config.toml
num_hidden_layers = 16
hidden_size = 256
num_attention_heads = 2
num_key_value_heads = 2
head_dim = 128
intermediate_size = 1024
vocab_size = 8192
hidden_act = "tanh_gelu"
norm = "layernorm"
norm_place = "pre"
norm_eps = 1e-06
positions = "learned"
qk_norm = false
attn_scale = 0.0884
bias = "all"
tie_word_embeddings = true
parallel_block = false
init = "uniform"
init_std_qkv = 0.0287
init_std_o = 0.00507
init_std_up = 0.0287
init_std_down = 0.00253
optimizer = "soap_variant"
learning_rate = 0.00898
lr_mult_qkv = 0.5
beta1 = 0.95
beta2 = 0.99
lr_head = 0.0122
max_grad_norm = 0.5
warmup_steps = 200
schedule = "wsd"
decay_fraction = 0.905
decay_shape = "pow"
final_lr_fraction = 0.0
batch_tokens = 262144
max_seq_len = 1024
doc_mask = false
train_tokens = 729200000
max_steps = 2782
dataset = "wikipedia_en"
Each number is 128 + 32 x the weight over its row's rms, rounded and kept within 0 to 255. Layers, rows and columns count from 0. Numbers have three digits each. The size before them is the row's rms in percent of the matrix's.

# layer 3 attention value, 256x256, rms 0.107, rows 0-255, columns 192-223
108:114133105160081166133139142087142105146125115114125087139151093151097104135144067158116117155052
108:147144108157132118153195100120121104115132095100121117082134137166101187042076068172085197149127
105:109133103108171131193095142214060116125105153162074106106113095140151142096090178093099148135107
108:149181082155135114126089181148050149163080134138107169079130067182108152087099100141100154118109
115:050110075162117175079128102108127124124150085115091126150187106114110112147082114134115193121166
110:189108165192150073085163163153127150100137197109129103130144110153118102188182188108053144106127
116:151119128114147152133089138077145107138144124131190165160161133071086077145096154077071117109111
105:120117146107158097153143127168122173104143136113151080074087127178177142129122094142149122121102
105:097163090159093087150088136039138162124151130158119160187084142108115102170095092066157132151128
104:165128111109118165174130140117134081129087107097117130138090146118126109104156140142183046084137
115:112149106136123071150100194154159127151171133163114097105155089139146108088118102116139100092093
113:152102115082124149089140157138055109127112136161091113147099146135204097159076185156108108140113
103:087138158138160106182115159121058144165078128121162130160073094068107126131034155127119126109122
105:160147122155141113130136115099160121104178139131137142091160122053118172136140117088128143084170
107:175107101142172174118114157076171129084225075078118164101109048151103137108142095137114086077081
117:159098125089067136100113140143169132181093133132071150140130143132127129117079133100196109144171
115:120107103219125152112109102073141075124162114171097205138162101058139163157141125046092117147155
108:160051143150152143110177157123074199150131153078162147163087170105150096149088178091104140076110
109:121139071145116117107084122094112129166150112097109134151105146153157105126094142083124172142125
109:107104113142139159141101173192096166106143105142058140176175162171134069131076158177105131071149
110:134197110114147109107110043100117133132160118109097150138080122091144133127092098164116191134109
109:083105140184121116118131166153086108116089121077145144150146100163080110133088139122152115118099
111:111132129159124114145160119126144125140169117101167170137118157098149088134091159113137123125138
115:183093152130122163129158165193130097064113083116106148089137167141133149134064117143101171166200
098:141210135054110134160108126129143056105126114157118173191176122132177158107135094158134127117133
118:142136075116091140137137103085069163090094096144129181118088145130087117100080133170124168142124
111:187148098111167087174173090143098161112089160116084123105096131170150068057082118126155103136095
107:158144042139171167149121097068154111087185065160154095150104114134140172180085137109100126096072
111:101101126136139162123133137104085132144056153101103140202123136133093164144192179120132123122118
102:080082198087153143110070082176104159167144094085133110175114164085147168131072107159124155141143
108:216133157186126148165129155072153118111184121116108132090153131116153166116139129146145173144159
116:121122137068168127122160137176121114112134158098145155180193114130092116132143138097117111109143
104:108135117160203194166108184109125089151112111144106139191136097187133124117137162110115079115126
100:106194105093127114157082139136112069178180167111059154110095077155172094160110111164155084181189
111:167174119148048114058116149146129133145150128161167142135128114093139133131162114142158088088046
118:129203101103165088100141110116175090133080159172154119168154092123149087105122127193090163150099
110:165147132110106066132167122137128129168104095139094130106103112176082165070182149143078121209102
111:148140121104109128139154142046137137145122114135165113120123178159082105088032161110144083103128
110:160113130117096108093113143117136115147082155117120117098100140137125104123144178056162134155134
108:094123129096081127142186134130093154092155092156091194113158124139118130115064118138144190108108
109:123090168153163143179137136100147117143160040125163167113124123190147123140103068125172093103160
121:177196081162074137144117138144094174148087131147139146083156093081139138108167089147174097156049
110:137083082101116160146107086194123115160098179156158156111132151094102157128161153097113196165153
122:090143134093199117123201080157037132083119103118137121107077116153122147108114179168104148155126
103:092189133139168090141115138145082120155112114131133142173089132102100111120148109162142141105168
106:161135074158165183147138155135045086125130139139099105155155090115109165174137141186212089096085
111:115160135152104126143110153106161155110191132161108151133163040097094169083158107129147075105152
112:163124113116144117115114154142097070117159148155093130103096121193094097075160148094125143206140
115:142130107085094128139126174141073104131138135155140110149120170096099092115098140139183081080168
117:142083115159178086123097195135159108137174145133156140175162059163139112115130140101110109143216
111:133125143098117138123100178095172131135162066105088144129105106152143117129183109115113138145154
107:082153096142122195160125180096082093134147173191133118123100145069229135136128107123187146095175
109:111158137102095166084163196094086159106200119134119150169145133081159089140120108094105151072179
118:121151104133077102106066129143119118159176192091131127098116142097169105195143121113130110109113
109:108143139138150134146110149120104167124167155135067213116096133100158157199099113115130144140172
113:138187111135133059135179136160122147070082178147186076155147166092173153084150126119088102169151
110:118064141133141123087119090161124167154148088127143144186112191128091171142085067114117077098093
106:095136086124121142090102084065143146114140149173139149092144083146076129072176166111103122132129
105:145141113082106103113113129095138104129114176136169175119172169136108104165155120123059121097170
111:093130134127081117153149180081155154157168101111171187160116118092146160110123159098140045094113
105:123151109104113212134155111081141138053137093108094152112160118042176120118138123104086151126129
118:143156180080094072125107149133135053147071166097126137151133192107105141127137111100109144158111
104:132181117079108148096118117090137166171159130116117107123101101078066086098092153078136090139131
110:138202146158166140084103106063083116160132134162070176136130130101153105154080070090107129146147
115:125131130105123123133117103128170154098113156129122135138083071176130132068131118128126153137075
109:172141101136131111152181146130158220110181143095120122113146137128127147098155084119135127108086
113:109175100093125115124127130129121149131130094141161103103135148113246162120116105138122076203142
102:124100139156114187182081146116123114151108133108081197115081141140123176099121147165150190127161
110:092155165111142119103098130134124121111080129169141117089147071081096092067132129178082161124087
111:138126148148087128145193168182116097150122137174136172171176097161159041135105115152082172121099
117:140147080178137159147109123107166120151102119127094149142180205103145208122150232079110105126141
106:128121128118149104131177099150143107146129173120176099097191156180119153137056169087068134223128
108:131176146124163126109071139184125120154106134117160087148105105106118127116107107093106087127135
106:103104122175108210139139130112066129105191131112163150054136100184061198152190160146106116061099
111:134115100119086185081093101121116153156120096118158175134087093152125072092109134147088113130186
109:138081149141138129146138104153160109153098100111162114127112126085157139148072110172130109158068
104:128136090137091168125104158150056133140118122151111110161113094115090103142137090192094125102154
123:075096129091094100084097111170145109144122237107146162124149146164115095118103126125103196123139
107:117131174085087143114134175154091118090157165125132068096115111158078167117140128141190097117077
105:120156117108112119118204155056182122116154127147117163124103107161132083163187098144125102124147
104:199172125173105077156077149166117146125139112184107145078115191118104157120113113162119082117085
104:136127127101068171140117163066115131140171127118144142106107171141091179143160135083126138101109
099:136193104143108101147103064158110137190120139120103144087142150120071132142078139094141150131143
116:106111142101154170088101191159139088109122122096166191157062139149172157173148141096079087187131
105:171143110170161128134157118203113111150175073163118089123111211172154123123061150121085145095120
119:101094181101092100099142145060130120145161121078146142157111155125141097151148110105141071149054
103:106199083180136107084114133102160144148120104143149168085151122141108068111135119135184129133106
097:116170115143153116162103117133059202089091142126119092067123146095095162184163112135146115119172
110:077099103127093150120152128163195079195098115145098092141140113080108179151101104108136185150109
118:137158073100131103103136167110085140185165147112103143156065107139059088060163144163145116132122
116:102163119127150116111119125106147141155118107104205123084106156122119163163181114154124198104083
102:136150090146142064159130110155117150133107172087172099122159099147100130098187151141131123118114
104:136109128137106132111116113165134121105108095096127161154126147081106149157182125131117169132108
100:161135131146136155088075118170128127096089133122111140083155141174178111116163115113167124119171
099:132090114112148113127135091175116164140032110145126140133130129077163124136083177138121106168101
109:119134148118062154163098088065170102107156137189115144110143102155116111094095102077124133153184
109:162147105099072154137163147156055164097129136110146157070144117193111119144121122135137100200091
105:067129078155151092109147119090181109111157124167100115090120141142159118114150157152124129129124
105:173126152146074140134167164094063126154111124151082051162093199158192141118093149179119079096163
114:128140121148152126105137160109078131087092129089156109127173143138161121121126135119123078172099
104:071148096138146078143126151116113114107159108158103173153092158078130141122134127147143182090145
101:134189160164132087109117102124124166134139152124147104127114133147196120119085101137134101185130
100:111120126157161153113057149109126139182114097112143111098142084108136136151140128165094102032139
111:105145153147170161117087124062076086097095086134104189138161094068173117134094096160077131167145
104:167164126134131135139103109093106101111146196104145176160149212102144138173169166124145130130108
096:092106097120115138125145085119126105119140103084137227080111154156144102135178107111150152115095
106:184130112153163134156135143143107091103133078137103125114131176169146106142194158142081143120151
101:124172119109104110099145137130112139133079188152098117080154047135128128074065161115115179146114
116:090119133098166123183151066153181178112134121113108144131163130130124115155122137112119115161161
099:132111087139164100118111126125137110099207070094115111153145153127151168143127118078059168164146
116:172073155103141112119112155101149123109108125093144092171125099205173120124118151106113085083141
106:131149125128082169093134159113105146141112127164082160115158136130080121118143086169126156143131
120:187119120121104138072095177127143139089104104168076131176111070133142087120135107129116079144115
106:073248133149130119097119138139061163093098099080065141114098111092160119156128113137142130074156
106:208111079143144083136113082142047107132107135126099114127164143106112163150135156073132113147063
100:127155095138148143115105123118095066146109193112200158161188110088090108092232151109147150158154
119:150144142189168101166134096083074112129133087095087164140084123107141118116103161083100171140132
112:130124151096159140145129030185154132079095097107125121129073164097188139114217130142178126172108
100:160091086134159104110085166104099116093151137134096147168102191131129148108167091129103144095132
114:146141135150111140145168165136164120126130085168120131098179153056096095115151111069062057082127
103:108097117145132056085118161169166145137169107096158202134210069134163195127119163137113122129151
115:121192149077134139168170185080082182152125109174134092135084117134109126082089123139083161111098
110:183109166134153143131149102064197211126175139085132135138096164173124134150069093196156077145128
108:134099146136120145153131100178154135090120129121164119132124186181120176135126095118102109098193
110:145190106208077128119146068070104166112167113106161129113087112154165116101088127096157145066138
103:147041142181125137154075152097109089139179088174141151133098103163130077155042123104125133142098
113:123182122127117164145130110117137193148214131104095158126069136207086147146108137098119127140128
106:135140180156099085223168166126096114153118153118113111114096134083117103144128156129093192157102
082:129075155179121156116112154128147134093143043138138132138076107162163106178133061073125161108134
091:170141177117106105059110213161136163116125143111164151164150112175143115157163109116108136167115
083:126144103124113103097088115103142079066138160118149153104101151204153123128138147114115163153065
084:108083177098161083115116146080063129194140138104123175116077143148070153120079101104122114060150
095:217154154148174198131182133110094178170157132097104143161066178050094103163087130190174131147126
090:147131148112099125098144135093158136206115135183109149137094209214144133143071178160129126191105
083:156097135149113143210114145129144141163125098119144116079152129073132139160128194072086066210149
091:153156046181114064131120153108085179144128107156106097140091121112116136101101065166076158095096
089:108136168140087166118192102104102169113152136169067107077070113129135142098171088120157112088121
082:161148082151136146091122112160117141143136079136129119155128127181173140118132098088084155118146
106:152169150109159166178153160095102094048142130123173147155132103136108122129149102171127117150150
097:108138111084126154076122152170142123183162147123089174111164124112134081129149138140159105152109
110:136178143094151108158099115131108153175109133110126146111100118143139168144097121146176132125054
091:136095130122119122054058155153119165114146143112110163104166100156182146088128100082111091113130
104:111146115151158144117146115115075102082210156106186089141077088145110136187160127118114137065153
093:126104139123142124165171159170146060189141123091181076151116116128112140144161109157096138181155
082:121109133107067144117077137161154132110107086108146182169143161115088105135128130148127189126101
101:115180129132087144111097123131184139128140150125114096155174112161122139104178143129162138104133
088:106134094091091120101064057079158105123151086056116119145154118128154121102086116129086137150128
094:136154138115114127075126104149110099126122136130138166147127146102129155096151112132173142096085
089:106095130141108157096102172117142103144118109180132151187117116142133174131110129076154111137173
086:135135158132175160121126148130133119127166104089150164112107115141143163119109081168149074172107
091:088080170125121090168216149147170107150156130122142153155106194212139117140103098154132127069129
092:153173080130152142184103094139142115143104131102119137123123117137091137136148115132166208136139
081:125136130114124108100124101127170148100130118154158091109091155087075099119169108160152145176113
095:136094078094074164126134090149115156162161165118109093113135098136150118128115147106143112118135
086:162109141174144186120119153153088158123092083080145116145120181184138148148181158090147135141121
090:120152091173111145105144094105129125116135168113135197108093114104148062108148111157120127161074
082:086093135146184088154114035125224078137079124095131164135103120191116121149112106119152185147070
092:105122142088057163124069104101121118112114165103095123132138167106149116146128166101131150142157
096:157121159105103126113152080134147116143076117109116100157191173096143176158150082146160134161085
096:116170111152169190148141138153120119089187132135151131143113080175162106138165158139106141162168
084:146167084096103191112074172145139115115142137125119121124136076110112127119157163135188202096113
084:170128131139136093145081141097165101106165133121102157109119132066086132087098127162111209078093
081:165143070124114086081150076130179120138119099126134106135121079129114138083102129162121181172128
081:157117114151114135175090087129144116119163155127091141100165176124145179148132122098150132152172
077:078116144152108124131102135116065142114138127219128162145101108186136107108074128125151130117115
095:134110181093155179149098203103141141191143122171141173149129141130110147207089130208138106185083
077:124171087116122147143137108133139061127114123085155089161168112168142168105106148120126124146122
084:147164114130183135155119082090067149133193168108179124125098156068114113184126059157177112116150
096:101164072119204108163122131117123102104078150158075128094168087192093131125117068185119126135129
085:185143101127102124107126163138171108182122118140093122128184105136165129156136109128171113172110
085:104075153144127164145122113169122129133081090154080102133087097151104054081107139164128102134116
081:168091138119174088154200158177110140174132152169080096165141117117117115106095160169095072114165
084:132112121150122148157126148138177178070122068149135113083162140210127131138158161134151111086138
095:144141105099173154114135152163160117119110105123074075125196190120110159091150084095154086163084
094:083132134142205137144136164140090117092118148135089153129030087142048092137142198114128156153159
098:140115128155096141084056116140087087107150131092172152119118145086052089140096106121202108072180
099:117142113106104174113146150172110130161141113150090129156150111083134115125114124111072162135100
104:085134098138152117156166123142166131160113171226085099146072121184094120134127201167117104098130
095:063149165120122139139153100192106129093088110130122088141138082124139091085082126176169141033126
086:139186040149172132063133147136140077132098087179105121100126124135120095137160134134143097175094
103:112144131096123139114161097114122140102111079103129211103120188162181186155096136171160192125100
087:089079179124146102132137192077133136158118079104195110106174132137093128106116071142137120079097
091:113101113116108153152170080145145127181150145086116094107113125166126166134103177091126089090117
080:089068135169107122154119136096100173077087143135097124101171140152162146175149189148113100126152
088:186123131101193075164150132112123121169088177142131085114100181097164077168118166140140129106096
094:101144077090154118123148103121156141147115090145093124128133102109071082130095102165108131112137
088:118155131127172120120141187197076136184142178141102105115173116128090152150137124133167065144143
093:136134181093171128149131107108133103104131170052192131079078155107107147144138178131130133135110
083:102133086113158058119090104111129125071191070117173135145113126155112148121135094140135146095086
083:124054175102135090161089192157150079111156086077195059155161119194127171122132108115115132148125
088:114164107088144135078101123097145061126121110104161135125135118115094104176181153166110162224129
084:103105149130179136111092143089081131098128114186144173149095115170087109127083160124163093160124
091:084172101151114140131140125120119174187153157143126070150136170185168109119065141088092144087149
102:100146101148089112140105088128164186123094141088121176113151134160136142075101091101120219091103
089:158082139162102120159101138126120108087137160164100160163071064170183184151109151104126098103113
097:179188136120143145184087141130105138154163196109142093105155109125081100165154181140176113118162
086:062133104134104134083169152099098087136141094150176132180136092132109110060141030145082140133120
100:143106162152116140163135119120134128199155029082165099115130145138084136118056118122089182111096
100:093137144171176067148132162142153135119095123143121120113160102170121112150135123129129106109159
083:144195098127101138121133136120134144145126191158060185057111158080140144039128123139124132146140
098:137140091101143109078123057093095156121146097123097115117126231106143070159069093160137167187075
091:125131147126122140092134067080145175180168100138144183147154170082116138070122149120095135123100
092:113098127122119085065108174175123141117147093121133123160161144071137071112157126150163118115092
081:119156127135143173139154143196178096074099138118141168129136119144162139114134100110127141125177
087:123069094134089165100116170126165114166139121075127163185141159149137155128163154106152074118136
084:158140161112150076140077166137151047087152188079140118168148107090129127134135120095148188137094
086:139187111142101153135151175092050125146148147174113131107128116147116133117105115137119097163109
088:156138132171108138194149125114041138137135141139136121144099144085129147170173187147115116141117
102:154106155187163096162183189121152159168076151132110086087146105119116095104105078132110118114132
086:131112121156107160156083126111130115104081165084110120169125150062094113139094161158117141129114
087:127062066170168109137147123182111113119114127107177073157139110228099194111157153094134124131170
081:131138072125205119141070149107098172176170109140101141133174179134114146125121139110134150091103
085:072063125137129102163168104156065138106132113122145110151088121074179130095097134178104146141177
093:128178119138146121100145148084128115129146138117169077158139122164162108081149067143111109136069
088:148152136134068149156112158088086105107143105091143131124160186091133118141147167123099172062132
084:139077127193144142146179073118111134150111044151131134142141134122124167137148159121147118104165
086:132122094111144139139159109133130125161076098142123153097140185119111118114084103110090153079147
091:113146108155072155069109087106107139074170097120099145139177123109140095172105078126100123093168
090:135119163172176125166174114157153129161082087132088109134136152181113170139100118174119100105134
103:124122133062101094099149094113098116158116119135129153099067179141107101137081169196189104177085
087:149116109137069111100172203128195127146118140218126110139132131161156143150155149129102086108170
085:140190143160015136099116085054135141077114121132203165174107134117145146078079140107119116092127
091:125107115143201105171178164129142135164154096136136087098141139064156110141141111174131095176152
082:097125163107126120112140114143167154149155100153089171085122182138110122172067090169153129074146
089:132145078127170175118151134141161110072111190130140102120132136137154124194197133106135094093136
080:124089148110172168138116172109113090131116138132099123139197105111073104175149120172113135081152
081:110126166212177106168121151186096153109159117159111103084150108113144121107106111147044130113156
104:126107128118169115118170105124076128113138120115173122091109156136121116157215106140118085111123
094:102134100064143129103122098106180086148106061117123123114112191160170125146095169102165144106147
084:123130055197164106117148121125137128062169120214157105133191089125135163138161144103092130073177
087:140134135090172140132124103095056124101182159112125106093092146125115161184190180139105120126110
099:102126107132093147096092169089106158081123163148083199128147057130087095113152110118129115131133
090:150128067124173140141063114116111108094149146150149156125106147186168122165156191108134113153118
101:132158169110108141120148106142176109171122152162117107114144121186101158166106150143159094211129
081:095165099101108122123085165172114131190102114087168091100173092113076153129149139160103112165126
093:151158158097140082129091163097119111207146144107135105181100151137085127131134090092149150127164
098:122129122101138167144214122095116116149145135166113074146138118068127112105150178159140133116093
090:124118106176168083111143072070156203140081087140083077116100121156120154111063086139115147096135
070:179138103126080076118103100134138156108083144090134132121155153151169151109128086094071120095128
088:150112172174147112139189106113078133094155107139155107137108142181109189130141078110135149079075
091:106134118135107124170066183085166165122144143158119145166150105120093184190103091124111160083105
082:183110124139134092179144142159151121158097119110123087145174117146119116153110149130166116105123
105:138130119114193122136184150136180123172102189134109095131076089116163097152141164105097153127120
086:155142095162211090096173103098160156117133120161084153114138133142088083119135049087110122113122
092:137112130111135094193099056151102138092109085040093104140153124147132076080112098163119141157174
095:145134158119119118111124118166122161214172028131090169153116076084084129079090142154108126142114
096:090127173184105186113069078144129143064116109112115148148099092158110140133109097049102150073124
093:114114152145095147105169149141057083204095157092131167148080127140126151100103114113080162169138
089:118135078087104165120116123089161139133132110159081142155124061211155106110117109167139154135118
095:090097135078128091082142152121115162161167162120141134094095103164107068129165132101102097178147
083:147102190129115134102110118110140089134136098142158110116123123127114164086143102105124081141123
088:113158084129129120138148139064122160144143067156122120086173131120090071146045102181106160124134
084:121127181119072065116110113148171094077146105114094076136128152101079117130113122128181155095163
089:111137075160133118100108111155147106122139141155174172114190089129161170207168157103139107224153
094:118096113106153017117143110141103105176184144118160124074145104094095133107117157149093120208079
093:148129086154149134210162125041165113090133113151099121097061133105184155168099162142113157128121